config.yaml
n_layer: 16
head_dim: 128
d_mlp: 1024
activation: "tanh_gelu"
norm: "layernorm"
qk_norm: false
parallel_block: false
init: "uniform"
init_std_o: 0.00507
init_std_down: 0.00253
optimizer: "soap_variant"
beta1: 0.95
train_tokens: 729200000
Each number is 128 + 24 x the weight over its row's rms, rounded and kept within 0 to 255. Layers, rows and columns count from 0. Numbers have three digits each. The size before them is the row's rms in percent of the matrix's.

# layer 8 MLP down (transposed), 1024x256, rms 0.181, rows 459-513, columns 0-127
078:160141129150099137145120121144130113127115096130115111122150125148141091158189123162144121102109112146082079112133125166171123147197121155128130145127111113157107149147197149120113142170121131068135151119168106114136138155087100141121113124136149174140137126118184096137163160144128138105135121103113148083120126126142156146140102099082121119111127107086099149110101169134107118125142
104:127150154129105111171112141139164163122163126122129128141121164131130141164150116109100118131083097146112129078105118165133129124154107120115116108156150099166121144065117130082154126138116099113132124110143125118147112092119128168104107126132121123140159082172117109127095121148161090129080148134114135112126158193174133143092129126161131128136149126165132102125113113118098117104121
095:122116139117102124114175120100109113100150120139128121100106096116091156098129153125143152133152140140148111126088160132140136056111094111153093120149175082153105141107109149142129186109131125126134177068145096146118121163112157140134071125170145100117129119133110123103156127152141140155130109106123124127093131129158162105123110138087093130153096157111129130154111134090159111104111
087:190128148167180098129106110128127135121155131148117100157126109141111156128175107131158150154116107121095112161137164159073145106141108131123135181122110134165109122119172127126156128131151179142157145117125105135100139145076127159117132110132167113167121112130110111118178164134105128127102141113139136089136086115143154120137109128119171140143144141121126107118151115147135152143154
089:124095149155083104148150155137151075082153118135168145113088065153147108122136138149114153126083124160128135147147092178121122145115115085122111125099123131119154164151090145103179135097139115106129122157146134181107146148083099107092096143131132133108098100132173125124120126107154106151130140118112123068146147144158150151128110164123139146119086093144119127150091158110104113139141
097:081138120160121116113103135093121132129152130087091136157145136131157136076099126124118128066125121096129118133137166125173169113148155099118143079126095124130102132154109139142093116141163145109114160124145105119129142127128161174121112112090110144154134148135127123131158138112147088114120158120132144193154118126103137082092140142118146121121131166126130108116102172181149155117113
111:123098126109111118099118153123097109125127187156102126088095143111080141086140116109129133131131142163126161115125176115156123140113071148167110098145140138092102113133149128132144113128098141102118107109117116151118089134124135130158122152134151130108152159151077130122106121174138116151147092135141128099119138150147087112148120125139149109110115128170177098119122087167118125116133
078:145084143139123102094093144120142107138117082132151101125142107102126089157151110148098123134158094149128127137144126123084108129103125099162099106127119090154135152167205137135157140083157111129115130145151147136134135122121120142154111148170158129155161143133133123146133108146142165148150134132114130093151133156136166099162116102113139159073095131127107132129136153128156095111112
094:146099126117115128132142144093121107135114132144114120109101150186160107159122087106125104120110074098159107173154098142115082111098131136120154063147139152148129083104073144100102149142135141120130117149124125138100103133124162104151095158115144100110132140110153160133149131131159088127158135148128128072139130148196140154138096129121126114143144194154137075137141091077157133118131
114:155092126076141128074158148147143141088147115141121152144127161166129169142125152101120148150108083140126120145144133104092151133141116118116109136115129133136122076143115140155137101141108121150102167107126149071124129150051114111116094143158171172155128136123101145133088146129110141138101122131093101084146094103144094161131102127108127141114157096136163091104084132137140189100137
094:108110116124087147118139150132108124098128105118174132123135130088122097112137062138105113134165129156149096126107145114126123146148169133145090073095125126149103134066143134140152106141143139099091140108168130125052146119161172121148137121188104155176164129128136142108132142125110097107149136162122091139113139132134099137130138147140105090099137085128149121109124133094113145114156
084:124130125131161136116145122168134123124129110154125096112167093164128104116108124150132136115141148144125149088121150132149155151138137120099127201119139131129146135126152120115177134115114114109147101114140125104123139160126115102102135147055092128121122142111130135100155128128142127142150143170100093122164107129068124179106116090121138086170097134093134113118146142111144122128167
097:143089138153092129146179099174111102118101130118095098103137120124134108112110145126130121144122166152156173151132129129135136122111129095150168132084148133093140089126124139141133114138126158109119135094132167130147123162117151116126122087123178127125108163147159130110147223114121134120133108138087140100144112112124127173155129094141145108147130163166133152139133162157103118113078
096:107058117139074129181149135137130124133125105135155070167147114133151128147162087133125132137087090116167151113124098112133138173126111113152160087132129158106152081137113106099180106128141107134080118155141132171136145117109159109159119125122094133102114161138135097111122146147140128118143155119111136112110138124078158141147179083134163116121104136133120143142114089149146121069119
101:089111129108134104173126161172136115131161100069102094121162149131114115125135102092139156126178104156145148155163150127108137125080139153090154122101147153150120125168135128126181137106101147098106131127150140121113105126141119122144118120162157123136103110161167126122152124145100123120153107165104110125095131126105113144092101159119129113114139156118153109152114152102093109120127
084:142116114112151149092103201177144102101086111158188122102176117114165104118121134120153097147119145098137148102098138140144120136177125163153103125112147101132139081144134126136126149144119118144124125143079088120108146138091112156114189148137099163122103115090170103156167123127107136138144121097130090138110151134119116126159096154117132142120091130123107149146142155114133136106150
098:150108121156138161149096114113137136153170171145096123136112151129151091118122116143166126176146140094150125156121130137107148121162116130167148155134152111124113108108108126154109144101111105090148108142116116127107158117149181153158127125106128111141104167140098114145135176145137133103114095107146144101182107093114159168097150123146161137072147118135060109131194122078168159103133
093:072156138149159150177136145137117096151115169066154181136114162139200133127127156093109162115131133132149116141122119103063144078134116102144122114143104140146076115138131121124156117126106167129133158139128112134113144127109123150130096093067132116120109123141150129130142151140135083118118130172124134095120103148129142155118113135128122115150147146115101144092143157139141148148119
105:153146144105185167133128098190131099152110106130093114135090138157129146134117137193109139108137116121137113142134114113149130097141097130150128137127064149129162093085129138116091145162145118098115127156087154126149128092109125124093097138152075139146075114114137146135127123112150156119099145127139121122154185109139175179117133118163114113157131131110141162111090164138174160138113
109:127142179142132128167194134176158143129152143112150119126120130132099103128120124124123140104096117115137109117134164094130081151137127138096096120126101141127131103140133172144081122143145192123083071160131134102109139123142140106102107161110128088126140144123123145077120128131110127114132106121139111162158168173061124133111134139155149112164143164175127154110089069123120123109141
102:136169117097128152145165146150134123125079155120151171147143175152175123146133149127106171102119156136188134149180058096139112112168109079112077087085119130098161124143114125107116095097091160113117176152146148155121127102131148127107148153137099100145102073140131108118122111155159159088112128120139153081147135075120158108125116147067135162123133157127102138146144143153145121152098
086:095098126163142104119098166135131127119141136164122103144139119123166092153172115126131142137157095113144119119101137096082085119134155103168120091110141115126149162154160122138149155150134165161060117105124106137109101144128109175123150126131161145112151142125145138130123152156077101117143169128133108121132101126057095131126082102104119158145098130107077160075151145128072103147103
090:125132122149075117145116108160100130113133155135134146110117182154158152123113133104100115088107104139124090156164102114127147139137096163167141148108178132126128152121128124120148154165126139130111125148120122146123143149174142140105103129127113086132119138132125156136119188152132137135124146149128117097097154136130057124141167137129119132127115086115133156137128144135112140151163
135:157083128118072122108111118152128152110157125161151117113140142143132166116139137136140163081087124103147144129090151164131137143117112152150111122180132144141185149159110166118136117136092147099101087082154137151121160128127127111098114140174139135145162141123109133148140106144095145128140085153176145128115117113133140116156140144101115115126121114128134105093127134088136149090093
099:127111129154151146134133093157149116150071171113134096129156149143135081168103144157079094110179118145162119169112172120086151131122151081112168170145157127126162154111103103115117149131157112136157119125118078107131124087147140115157121164108153152126150129111157102140115137156159157127137129117150133128137164130117120100108172107113117128090094104135139169145122139187124146135165
105:132147134126150129179168139116097149094096148082068160119132133169137103161128118114113133085133123130140139085150127088171132132136109126098096105149128189149118113160127148130128148158095111135131138121115123111111145111147056160160099119147129077165115158085168089105133115142147118120120135128110137161098097089134116165146119151174126149156116110121110109139142119128142115151160
102:123114114140112106115078110140116147185184114071201075113123121149147117106149128137151109129138134121155172156145096133139108095145151145143126143117135125160128102129090137124134154139118140102105104188149104143098123090092100133122131089151161129133134101105126121140112124104117111099148104131102109136099146126136137131131077121109135145131133174143107141155136129138161148134143
110:135170108132179178075123122128118112127156099133160131098148138092156141173098148139157090148132172146132158095095126118110099137120147151159132137104090142127164132122101109148120095159142104122153141171091116103115110136125134149150121102115178087134124137126146131134145157112127126105084146140118119111133154116177096148127154076116141137105113150154120120104128125170145151109112
102:161103116117173130159132142134162141059101104174146085140150149081119111133149153145145123144159101155127134129140060117128112086100151125107150116112140143132138119168143108116127118070116144193139129139118128145119148084102098115131162161134149162089131097127130066117101161133102125108115144138121099125109151173161130131108106099110096118133151141113118108125148069143099121116106
102:135125081124107128109101126118111108136113127147133145122098104096083113109110146140140109160133131148147148135107130124113104138121182133137121099138133200120156079117123173104164136166111106100109151131156136183135119107150154109092075139126118126095117097126125102179120101137095080145081105155147104148099154099150127095112165127100105177164093105113106138145121119135150146108109
093:148119104100111135099109109100163111135102159136121089136194152129124150133145149111134135103107101116129096100165110107098143109107131146137118108128133134128122166124103152119122133099096147062150149113131140192120133143117148127158137138130132134120106112182143140129140158147113124123132109123126131116144151148132084101107100098079149189143130082099118090123111140118107088139121
106:139123115137102110106097116113124136146160149116137126126150115131088075147134115103150125124152137123168150111110152150160173087161126119176094152128170174069103111099155106181116129118130126141125142126185153129113137145163111112097130096103121145152140100167137128110147141145099118092090116147113086128102100091078143120134140125138136195146088095149136140102116145123153163134154
097:137084112143116108093122089119107139123118142149113114128103175139153115131154127122132153145134083121141131120120143144163088156093096104190117148151165128140156114132140097156166146121094105085117121150141149139148075128126094116142124107145132172106140141103153095083130119139079115131098126115124119176124120093137065105183125149110119120102176128101147117123088122114154181110171
087:114156116147098140124121111152139118110087136150086072092095113191110129124142161107108156161149103134104124142139102099120110143082150121160129129132101134099114139103152091139150123103103102126135145098075128118151108150089153115136094139143119129142098108108152150115140135118153107138109156112134061183141146111092120165161114118179088134096137091087132139158141136121125152097138
151:140156122154102131127100141149174118094102125155111140108145096111150126128109116092154124087151129122151166116118186154106133101146162131107166091103158109121116150091132105145110089111160137128137134146122110125156075119138144085118145091124095101107105090097154138121113091148137091156126121110166112150141166131121180118096135108136163145168125105120107123164092093158097164136128
092:116147079076117133105118112143114128138110107146085145116123182125124146140146144144151141113153092166147102110105122102153097074146146150129138093151096165085100120123100118136114085142088141134088125133111166130107111157102131183135127101145120129157117108150161143113151190171119125116161140120102164107125155132077150108129132115124154148124124150112164158101141113127157110112116
104:139124084174142121088122152128093145133119135109136127148124109083127143151105113111114097146120092139145100144148128115110165158129138133141093103136138155150114159097142102146127131113120142130102151067099149074123092135101156128128107149153113125140090109133117128134101151178137138134151133165112149113151103119096127172154145182102081156150110124162133099116154142131107123147130
114:144183142143109112127115161131108096066135125111116131149148145153122138145137119120121112146144135124110101092158120139137156156123103084080140126099120104089092155152131165104149101128129129128140125139180102107128111098135091116124124149088192101148165103155131133117158172102148147126130110136130135143106131113145101150102127151125141135155118141187099124107195126101128109148130
100:173123127139135099156093101177133098101163111094120116134126119140167121085054132133135104139126153081094109122145122129142120125126149094086135083107111135151165139143097131101153140121130110105080122116140146152099137141114172166170107138140102138135135105174113160141138134138156141115102111120120154122124136175126148103140132179131146154112143122114129138134132173119141123130129
070:100100119121124145114111153109107105117120127171124122112076115127172100150162141120135127113143128119155072115163122121143101145155164123129077145119123117142108114132175091173120112106138149130105130146163124157116082102115148143147176181151158158154151133090148117172164144099127137085114125110131104110135139111147146148133094088088118123130103104102133106138101164110145087110103
083:102126144080168143075099130158134114135117098151114086121080146126111139089141116117112125149138098086130149170107140146100104144112117118122113155124106131155098140107122118128143118132119134122132102121110094115169091141175094112117123138195107139087093152131123146151125118115114121123080124125146135099119131124131127134091109143073161118091112132095131158160108100121098126106126
104:054112128122172102119141150126148120123095155125113143115125123076111090143169131142109122175147132147143147147128157113145144162131158128151089110138160150143184095107105100129148131141102110126123174138110162125089085150145074125126150121130149115119126112106124156119119145158120120124110145156113131146126118133128133176171099144117121110162116094160152133101144138153091105131105
072:104129114162150131088134184103114112130093095160113095104118128137138131181125109135121152113171083162127154102171098102163136131116116152149110139183114111122126148126189138149123127148114123094142096126096112189167123088079098148102138133127182152135123115130140098121150125167129096158082136097093126139105147084125134110149100136119127113129090118053140167131076145165117121120141
110:145114130122108109126109129130125156084161110102094110155158139144144118137114142144140121135130146136097140129140151099127130151160082149135143134119130113158139141155144159124081138143124153081133124083139127146130156091153172096152142130141118106168094104141161124192098128149183103113119135120139163107107138108136137077127105146142151130147104131121131102134155112130081127106189
102:180100088069151093101176115106152123145133099148089123107166133107118158153138137099193156147156150125172076162148130142121136141136070142132123133120127134167120092106112093152156149184109143146135117166159100162099154098123130140165147084182124110147146120138131095125103127124126142106143149119157131140089153096127119138128132114156149123184123141157129087141151126134141123150094
113:120114184147141112094099139136128120147109134122115135115151145167079173143097133117140178162144133154142105102134167149119167129153127111140095143137086158116133118144113155119124119182129128132098103114117158127118132091147205138109098113140125140107161129136118133097123118144137112126161155135119135088151118118147165126082102096104114155137131143094113102157137093099106117130094
083:169110088126103088094150121143117167165114160154184106126098140150128075140147111107134109124155136076160121123146082118094131141157091093085132147161116137140132120137139083137122126119150135150147136133113118155120069144108156128151137131088116160127158113104138125116120128139150126112076121127136117115126093105090144080152112111166094149121123125115126136128059157108128106101116
097:160134139120172103130057136121103138112135181123136135154159166083146117120108134186108124127151092106109076105147094132153121170171125128107145146142118117108160114142131115145105159121192106116148105142134130136138132099105183137111104125125113068139107143115152145134167130149123167147122082144121124118142095143172116093129121127116120124176126160155112118125111128176158182100122
091:141089151131142103139123145130115144100082110129192101149079142160162141147127154137123149143148112131170081126117136120129135158121129111142090119098138152161107077120134096144166159107113116090098131151127134142161137107143085167095126134117086091131096147102125133117140100131150097094113136119090094122106149156140162118133128130145149113134137117094106145131116158113131088132111
110:127159126107172135120158085096121095125148156171124134115117134119160168144126137132106145135115107119169115149136120130124098100144099140123111100120142145137116110115175139143136106089114179137115140113143116112138119081123125134083148140114116115116143132147089130173127181121131083143108166129152101117090122143159103118130140119147098123166103141093166147105168157083107146154106
110:116144105120152194114098145128139126176104130119181108167135118117145163158091093117124157118099147119104107130149106165100132119144155120123123095152113099145111096101126095097110148114159150146109120113139099129164104120117142114149126132125129144157099145140117129128118105171120121182149104108129116104173154149172152173142086106101113122128140097137172121183107128138080120135111
103:129157092132133132095157149141117137134201104124110143115136088092153146127098153131132094167098120180143120154125124158160095144099125146084109134147157123126132115139110119076123125119159108062103128128138130132159125112145140113105110094117131126113154148150136125163151091136144142140107097141122130159111151104148171153129115080126150125095144122116072084165130145148121128117177
106:153112134117119109099112123144110120108140159118104098136129171116145130130122138110113136190108109109108127130154109127166123148138092095093138155089088134172092164170130097135145166148106111111121103129135138154119139100151109136139081147126129156121127147108104161134094125139111154120115127105120116158125085142139111129084127167112132123136153130085145080138094120129153159172107
091:158129145113138131085151141088171097136204166144088140058144148157134161153105095120094158129135107097107116130138125147127085093128140153101160097119141142109134110114129108112163086179105176168104127129141096119110157151123156112085099138103108121129132121182128111093134160158097116102116098135158138148109106110134142137118093101123146106136112107117099151176162105144136159167122
108:114130150147136153130087144105121112142111165139118139170169146154101137125152153120098116141127142083142173149110109150087109157092139157103114073147125113128116156113132180152156107143097145145127096096111110155133159121079178132140159116141130096101123136139157155142161114129167106131147152104139130115106147112107138130095121158130114083177181132130130132124116158100166141121121
# layer 8 MLP up, 1024x256, rms 0.186, rows 460-513, columns 0-127
105:098133102150172140089117137137112132112120160125102116119097113084118139137149115149198166158133143135139105126168082079121109092130122097152180117133118111116126125148167085091134151124119112170113152220149139141119123110129120115103157148151097138131118119117133111121121119112086140119127160136141102139115104093098119129142117132147078137104098163108109154133131135119161120136149
091:114101149111154173121130153166149124150110164092110103172126166122167103109114159150130146117129113125128130115130138089091087160135131105128100113140139141102120112123135103139115108120199156157135102157090105122134132147109109101114141123140123159148141089115090141131065092157111155138170172175161136111157131109145136150129157142135110185070120130163137084143162139090144140145120
091:137125139141111134157123130127134126125134100149147158135096126137126140118191138062138124145125096155119111134159142129159079138093136091142102134139139099118143104146167118124124084135121095163080112153122142150162145120152155124110162173123123166102095146159143151119116117095136092100127136136074196148160107114147133103103115126149157134121117141098098076141161115151112135145098
095:102145131100157082093150117141120101169131078152136142125151135110100139127089144131145089088131129148110076124144154149094116094087159119144143148145111117144167095110150149133133141136170162125113136128149106132149157112122090139098141119131156124122121105155169158146173118153161123102104071108121100120155119124156105131145134089095130110112142143135144130153124118161147103097129
098:098131111112148139131118149119139132107128132111119149105109104178123152119103109121156114120131124147122144117142079122089097077129126107148127156136110123077154054065129120163147134131114121106130114145125155156119089120139111113155141161094092141097107139117117130104142135175127150129137097148161104132106129065100131127116076150093127140152093110093161164119130086139143146127156
105:099109152139120135167163116177119071123088075154096107109144126159116127146089128129114111103129142137123139108162105089101145146116154103122120143104142107096142126178112151067139128148115093136156138127147118110146134173114079132144159118144083155124106128130146113123119186137098142148132159132128121114104105141159131130115138125105165127130116113154160134080178118153086131151162
091:134134144108132140129135163117140121160118113127148078096112141131138114093091119134150096139140128139173165122145148126145136150152118137149131109143161074100138145134119132140163150139126109160157106185119151100081111131112161114123112131099136108124160145141109139106158136140140102144108126126140175143134091068120124135138174118129095073130125120144174153141136143110127103143157
099:110112119116133134126159130101126105114137142105082176127148154095122109133197115124084148126195101160132081115156110096132122092159115144111113129150134105168118152186172142114130087122169162139120089116135104124177168144155114152117100137113113158089121164204143106105119157099178106113113157169134140135113098127149109140124167117145124112159157135140126136094139113127157100153150
107:169128109118103139069132136143164149117143150099122103129103135153110124140122111106115132096144149086104158166160140110138120141081163132134114091149124112157144094158160112084157128133144151119118085135130130105114116135138143140133119115154114108139084140132138126100077152148180213127169106119164141125145128113126133086125093150141122148128161096092121154092125089121099132156145
093:115111063121186106104138141085159148117173138163155169130126133146141121148145138141148105144133128132136129146144103110126160100114136122122174136112122103111131116166138077090128165163150126105132094155070151090136121141136117104188154158138124104132091127141163125146078158201167123182108159141168142143140088096111138116083081140117139119088092156123136135166139156154143137140124
090:139087122157092154092138141096102107097131108125141126151116139147135148130139194070130127141120104136117089167129132094159115150127148117152112125109140117125137105150093119141155147140126106119137161179151089111119120104108149111131129144146147138160082106115123137190127171141098157136138106143115135141111105151100122094094168161164186141118124089125149144101134117156093182103091
105:100168127140131139139153118174131114157133149091123095105115160118157153155088127106132134127133152149116174133129161112128152165120171134138125142130093126133141112161127108098160101126136112160142136126141164144151102100156133097101109100128122152088115169126155122101150144151102145100102190093059134122130138128145113117122120140173159129139146080127154142105141139114134161106148
096:110099079122137122150087142178110135131147106134161138165128093169146139143082127108141131115168104089159119126165097138119148128097138111114133081137122125169133180084115164133125146164113125125152161120117129153130137145176114146144122124113131153113137112117129118104123109180142117105172164150083170130104082103157115122145092113142127193133123078120133107122155134111144131117074
100:180100123170138118080165146093093092107096123146086172129130113138204173106098121132082140116090122122114168111108089130173110121151111117137140112147075137098133127116103152151132162118131118132108141170110089125185109078088139123143114113132103149096171141103098127130137103127145130144169138141104115116115090131135149115115108114136123133082102144106109164129165111131116127139147
095:087134119150112125139124147138160126124136159121137142096127149114103148122152093159144127179128175121098143114099169118142151159115118152121185144132125116103099117095103116114152136095131152117122129118063161155118140110109181135141155118119171134125102150089128077157128136141144125069143087099187146156107162145110152103153146131128108098114100112110145106153146137129101129102097
094:120110145139117139148127097143117141127103099140156113094135173143113094100127134120161107094102122115106124136148130149101136090103143155130124105140175123128118100146175146135135107148130088142114154132075115140156140118123117158122130159186187139143139169114112183121112115141137102126154095172127146127104106102119123142079078098145104113125169103068136180122117136115167127107111
093:101152151118148131135136115182144170139115123100145131162154125079084086145157098159133107103171128096125143123066132114167148148131105132143108165116199135180062104120128148100091151135123136112137115128086127111145116144149140122166127095124110132124099116122141113115179129139148175139135131066141116122111109123095119122126127156126117116133126157136085110130137119081162111100115
101:092150093135140140121156098184099135138087137132126118180157112165127158153139074127107145123108168143149149136125090146100090114168129110132124153131111091142138148118128155088111158170144069116076153138123161098121129120088107136141103141158143120174119146137143157122110093113136085104094130086110139135156070092171170138160146133135124131122130113105111142116121147093117127135126
102:115116105120114162112117076148137098141118155127137087141156143130122160121118121151140127108090102142119129085141127163083123118150104150113112144118162135129133112124108133111144143119148069155101109115151123143115135105107098116195150133121062119126122145123130109147094162128133107085093132112142137083142117139142169126115118143144149153125153104118136129142108136110150098114135
095:144112130124178144144106151118116139149143094183117140100135072129141149130092149184110136132134136075102115088135145152118136145126124138139147167128080122087118104107132162140139153133141132183137134093094157120104107113159121145131115121135110152181138147089117150158150134153092097149153084118114131139166109121132108169107113113126106141155125134157123127120168084129110118101142
090:153130136100111098124130123144123124108113111116145134137112108137120139114162134109136100097125140133124109099168138145125163155095134120146131152160139182110101118151112150097136103119151094140097153142147094128154181154172128127144148094102124130137121129117127161099133116168102137140172117068106127126140153141141143121133080160098129140160106125123149141130104130135159123163133
092:102103128140109125122134139131156118122122051083183164144119141131156160132137133143131114104157127117108120109160156122152154137148126145112150121107118094101125109160144133066176130124094111094113174112155119141176151104131111108129108085117171138175127117130086159112150118113122125102137103118151146118122155133114170178160110151103162122085130112117122110156133112114109092083101
112:124139143136124146140159090123095161114113159093126113108134072169179091077114157168087123146160107110138113136142122177111138116130123171139143120089109152087131159119109131133132130139154126136117143130130146090161132119110160151129164134104094112104153130135103134144138168121126128156071117137122150126103100141129126156080119157133122132133158082143133168118089122132105105162109
099:140154099107117150133153106089122158106160149118115139069185115139101086109183104162108140137122109107170054113094158128110136127131085129119119153137107100099176135115103133112121143129148172158176176159152173159162129130139135127119128122152139162090111154095133130081102137150116128106139151134125132135122150132120159123151139139164116096128160140097139147122113144169159134115116
105:105102103148128120152153129143195133131132131103162144164171145079140126129145154114116108112100115096131130082109094109117111128144132126119085077097144133077169149131120089148162080121128117096148122154138140138130122112122116107048153100122118149113083109158142141145121129166118133158122132107146113122139102104119140123130131151154138111139139103113172123099118124167123157137132
107:152118088128126130153146124142116140126153093127095085189123168167111109127108165117111122134109088174141091157078158096070116145116090129140123080147087095072100141097183092104135140119149131156120125114118159096145074152139164103173124188127139126168133161151094142126117116095147161153100153110161112108130129122111105151128169135113128085154126088107125131100118082114094148110138
110:121146131149116125124164116191087116155135098115124114129115157122142100155126189165113129174150107165105116076142165148116151197094113096106105120150110098128158128125144084110119114160150130117088116105126148152097129100114148149124166097141125110120115129102144143112167127192141162107092053152120149137139148096131156115088129101135167123116156115112123117112130106148143137157102
102:101097157116138135129124095157131124160126141142104122139134136115133125104131101152113128174120124152108131143115139116166137139087116118165123154140133147119106107120112147174147097123167136159090114073155149127137097145128072129139138125129133092135105191129119176150114146134154169088103140147128165095122171130087074134116164142135136103093069098139123143150089153124108139096136
106:130120141149115096128121146147133087159080118108084110138157114114139154112142127146143111084146092113171114168127100108163126114122124158138148112105119126135185129112135144059133115125099157145116125183117114089156105121135154135159144127105110127109183121149107140109126170142114106144136182186146084075144100143098167128103141192100130165114123144114162108143164120126134133139115
091:133116138163122144135123130113123133155101161131127115112106151152161118149149122135179133129136140104067105137143102130174065129118135114113130113131159122138147109104092087115126103165134133111102121140119147098105094156129106100144191102122139064156114172099188130129131142103120159101101195124138106127123141099136105132153148134151135125136165147173174146140164125117143130143149
108:091134103124164149110154157154129149115112136154137154109074138134128149073141136159076144089140160116147138102123104165133115138123122097158128170133129103134156126137124146104132179113125092151159145120133137111107123123133106153146140146127102109151115071144130137103131132150150114151100134113103095165125120142096122131121096127155152124143108142109139115098180113088095124119135
105:154123058084126143145132131127096128157122149112161128152153113116153144130090114126153118109145155123148124119080121170141177115118124116150117122175136120111134165085152066132109117125167130138122098161121093101113128113160093124131113132153129082187124165109163116145094100075132119096119110140164126142119105146107136121153137137170120141162139110123143149116127163117153110138098
096:156103167139122141169096113081103115083132156103146097123145075142162077132113142143134141124148140112093147129134115127108115118132129190112152167133193155155117152134139128090125115137135084115154127166138122133078104142111124127138126145105097140131150131127113125115091137123130152101109091095094162104130108141138167142099175144078119142143119110152172112145152111134151131120139
133:114108146111143129150131107123114137185138123090163085148086138175088111132168134165118135160125112106106107138132087136109117149115120133163104156133094142147153105156121128131133124148068117119135144103138153130103179135119108158120142148122175133145166162147088103127136147127125135116133111156124152115126083122129076138168135130115095104097107155122156141109170146086141116114126
104:122130151164129137151108106097213133128136117079145054160126097193105115154083119129164136111105183109095100159154098148107155125121140130093136134082113104146152158140122151102137150110135126103115093134138107117140110116120131112119125119111145118103118131169112163164123094126109121135130147111168126130107117150147129171132167130155113107117181165152128118153133107117140176109149
099:173118119109091163143175118117060097127138135144161120096109118098124116110124087106130124130115173095073179139166125103144132138099096141122063115169120115120150077125119096152161124135121145111085100134120088166114147132145112106125144106091097122179139137120127143116115109141141095116117086086121138130127175113108149105142108148108130135143120106103136085130114098173117163180122
105:084120102111101110191188090139125114169103187116125127149143108149120097086086099135170156074138116108136160147158113134137126113105137102155128122112153078157102142116123115095126175162113111097110118131122100151129138123126150124120154104169108162115105143130151100141116132146128148107136137118109105111144123150147143123134185146107109105138122106146133096140118115089096136131147
100:115136145100176123158117133166130152167109149135117091103136115152130151148172138148158145147115131131111149101122099128136135133124095162126144143111144107133101100125174129145109098117130107146102122104119168110168135162091148167130119090130093154167107112092128126125116181179131105128159088130120112122142171084112158111109134106091119117170105059104132134122151106129138136140138
097:121125091106107118153144136075130137124121135145151160111130155164134137124097107131153165130142129081132128097131131133162140120136147130113140115153104105155118104147114114121124135121125154096125127127120137111114110127117153118138143076155107111155156141140141094178105126081132150064112128131148152116117103137103118118108111145106100113127136100167179130104157125158117164200117
106:133134090149120101168169111093110157077137128110157153149145112145143118155129136142176119124127172154120098088154095108180074106109117158177156150135150119114132175123126142129104100096133126119110155115104137089106136136074163099131116104083172113139167140135129099120126160137097139123157144097125120153085112138132123102165148085130092174160132121142156152100160170139161112126120
100:138114132117146147174131145152127148129158167153153110117086093130135151130105159132122093086114136166125121089136089129123117110155095111110121111114106101133112120159118163107173124119105144143106172149143118150118147170143157113162136138094157137123124099102131088134115110082144135125109119114116137148150112100123150174143133126149108123102152119136116149189092105103120176155093
099:169136110130133094128147115099098151148101125157091149124119147134075173145078110101134180122176135129132136114132141118115112120144106135131142093128122166116107173105073137150100180104138094161171152142120150110101152097132154107122126173147098153100128101160126138122153147161155151102143121118121152141123111102110133144104131137150140134136136145126128093140143122109124119151158
103:110086110121111136139127152128131125127145127124142076174112158125120112131136106083115113100109128152106110145102068098150134101101178144162155143138112163120104127127142163118122128150151097120118160124107121158109100156126107150108156165109153152122138125134084122103106071136107185149106119131121151119145130112106145129120124116100124139115099154111132178136145125106119167135129
114:160047129143114149104114118111117136183135146153184121136111102145101121145160113154085144149129085125119142109103119108087112129122144143193108143184136115125173123128128127135097123122087142112133130155112139101129117089124177125124136131113075115103138125122150092109144107115136141160135167139157131152108125147145129120157153115117173177138158092135097090106116122147081140111139
100:151127134136111111136113135156143173139107131144125126174108142102189091131140186128087142138150122157149104122148164104125113160133157168149102142143151110130132140118121152125143152081165091135098133106141113141142167142138141131149114134124103170196157109140118156142129113138157128151162105111114108173089128124123185160122129104164130131104116076124193162114095119133102114133109
091:124115149110150110157135118121131123154158145148115122127139123118134117134147185116118107123120063136144148179107152151146153169117143149124145116082163119128095139130120107122107162130109205129159168136108141119121122118142153139114125083141138132140142101091116149116120159117115085117091094101101122110126158119103090148119180120094107106128079161112144119123144114159141111115095
107:156143112147123155098137122130097131137119122101103125099142086125128144142126086087156134148086087090190134137106130120123145154118160090128113127101136130117181141145079145112106129117111128138130139109168171130130170140140070122131143134143129100165138120162117152128094161104135114142156135105106136105126112160127165092144097102131143157152141083120127122098157150098133126097115
097:126157154108156156134166166145087121118109153130147148166140151110096143168137117129148155137132136098128124105125104143113115104093146130152129098151122087114155098138095110186062153125158100125178106100097072128105127110114125150134154062115109106143139130146114163132125126138155097147104113108077164143138088110132176154136116119131149166112089149113120111141154169120150125144155
109:101133150142124165140182144117147113110125166160097113155101110131184135120118129104126143151124099125110142152168101122121124141105107133152145116155120150110137128161141123175161067131137143094109114145160136184151106086142141140154167093107121119103130153119114164145078133140089069142154096104137116106085143103140116129151167138138159068133094148123121116093138169103125098113105
110:112115120162134130148141108186128121141097148123163146109148122123142124149129164120109130138103127107111131145119144185136155070134136104148094146141156144119124121157145133129138120117090147109127145109136073128115167154130084138120127099115102163113145127117117109073151093128200157101142161144105136107119096130102128105129137080154115134166132108139161092131114171120135143096153
113:106125102137114100127110118147153137147127175131153145157140091146114124131160096104127134082076149101090156135134122128138116101141131119105165151110113138121154125111107089141115137115119117163144096118130083156104157115146127132108141138106156166167070102153072149143097137134092133162166098166113161123148087152120121110115125163130138149116090146109131128090111108112084116097092
094:122118095097146155166094107096160136113152190127188119157112125124147140120112171161096102131134132141136154124119127126098114159143091135134094132095139175153156168096129153157194127119134122155143111099126112063115151129127103179148150122105150167109143121070147123111129121147120121114095126115118133130102120116132122161108107131148080087116135141122121136122144104122130135118174
099:111175178128122133125152128051138122153147112099114170127145110076151081156190121089126123120108126180138140117108133099112110116126162151149098141115131144123135120138168123166108126146165119137163132103164144129104125093105144125130142152144106106138164110169123124125094104112138106122109124151136119102127114140123104129180123125138089161112125104158149137151136118129107137117117
101:136130106099127110120194164140131136141123159106138130112134128104117149128105094131126123118123136156107127118149065086161129101144114141125135174129150146121136119097086110068111156116138093105105113131152158088081108106172100151098127185135155169120076157105089081109117155143088145131144122146155101139142103161106134104164119113111145157102125140115109099128111127138111123133144